config.toml
n_layer = 25
d_model = 96
n_head = 3
n_kv_head = 3
head_dim = 32
d_mlp = 384
vocab_size = 1024
activation = "tanh_gelu"
norm = "layernorm"
norm_place = "pre"
norm_eps = 1e-06
positions = "learned"
qk_norm = false
attn_scale = 0.177
bias = "all"
tie_embeddings = true
parallel_block = false
init = "normal"
init_std_qkv = 0.051
init_std_o = 0.0072
init_std_up = 0.051
init_std_down = 0.0072
optimizer = "muon_variant"
lr = 0.0113
lr_mult_o = 3.0
lr_mult_down = 0.7
beta1 = 0.93
lr_head = 0.00925
grad_clip = 2.0
warmup_steps = 200
schedule = "wsd"
decay_fraction = 1.0
decay_shape = "linear"
final_lr_fraction = 0.1
batch_tokens = 32768
seq_len = 256
doc_mask = false
z_loss = 1e-05
train_tokens = 147400000
steps = 4499
dataset = "wikipedia_en"
Each number is 500 + 40 x the weight over its row's rms, rounded and kept within 0 to 999. Layers, rows and columns count from 0. Numbers have three digits each. The size before them is the row's rms in percent of the matrix's.

# layer 4 attention key, 96x96, rms 0.13, rows 83-95, columns 0-95
090:554508478528503528473489470521543484488519491531489421530527546445537542431528454493508462432501470458552487528460505428488495496538611463497477435526455539521497572582370476479536460467552459576480510533458526510504496488504458522520568477532500503502479491519521436516500503401454490500
096:445456459475481474483478480477548522534555559485540409428541546483455575470558431576496488516500521491482561493536501427505505472464516490540468522516483564554481533528418439527455503533493518502510555478410467556496467547465547502525520449467550517499397532494489492515558489445510491522
102:526529464459495487458468454520550525502470514513611495417589486506487559527458542500481505491486546494468532555496513528562450503489557509552487509491556420478433465525479510547463484590567499533483545493470499563441472525527481443464510452514519535377527454475491519503528482466488523438
103:425467445459497494489461489479539507577482499586551530510556457520417495594489459509464516498499492466499530468583535521530444454531467511484471472449533482482480505438508500448483432536593492496490539545468526558521473496484590486465475436498579507495487527505479548471569506471424540510
102:425472556455443461498526540441494463552458484562524511478499589493453484540521476510551561496529511514495494451564513536506528453430452529577497468486516414477480497483535545422468441502547487446509594520497461527547512501482489547430520538469533509485463480572536473507568540479442529500
101:583503441513510518548439525467559501412550593434479494487510433459458443533529478530551492558451481544481537531493501497427452461547526481475529506521455499526559529491504463488502560493448563503462458442544479479493453580432533522564511473433480534549536511472441487486492517508482530531
080:505572521509505431499420516477460533495508458476501497485482492496539500534481552563441495594490492577470431452515511488492510548531547502458452568523419481478582503472563564543532514430471538511482435470543518476538444478496457568566479528468397504504498485492491508483499468567531513476
100:572448467512461490524517424473552508379514545472508501492512466509438475515500458500501507500429507504458488529541515515516458476502577538594573463498545484474488494463525478489481581518413543534497532472494515512540514570457458436501529472479539464465575529418492511486471541508422554505
105:600523469482494502550501437493524431459524591503479506479578489505462518505486460564509514577488474509517472443547553529468455461591538522473504557489497419510517478517491504496510473476551514447442470439539473492478526532441524437582484460427508524540516497412473519526539508489433536508
080:424482539472493469536516453537524530537496455493543444490453506540548559483477447503445468481470531512396481563472502446520468580475494487466418537561522577500526504521450454499503442552436533513521495525496558587500534523541529494430493498488543504491416583550493525482540521530458501494
090:474457522424501407527485511442474514507525442508500581529445538492493381551457496499449479413450485486550491560558484552537507431483477480492580494563530479416550577497546522487499486480526531540534538513488485536506469519517518516431534469550501467470476493553542492449509524521476527481
105:549528473509571539475475500541510523533508462463463540518459447422520512473494553477532460453503512530561504490455466479466477601563503471395527497513441471474550521514441518557543446511580460503497483527489523446514481523531490587509542411503485530586519454532506506513542418511515460501
088:500454532537533549466504527459439542504488411550445505531436525495502473450494502480469486497514483457516440449421506482520550499551474486521499480444438599534537492458500526504536493474537479439505518528502531452572437460532492584583534491561478445581442512479565477571482511492527487497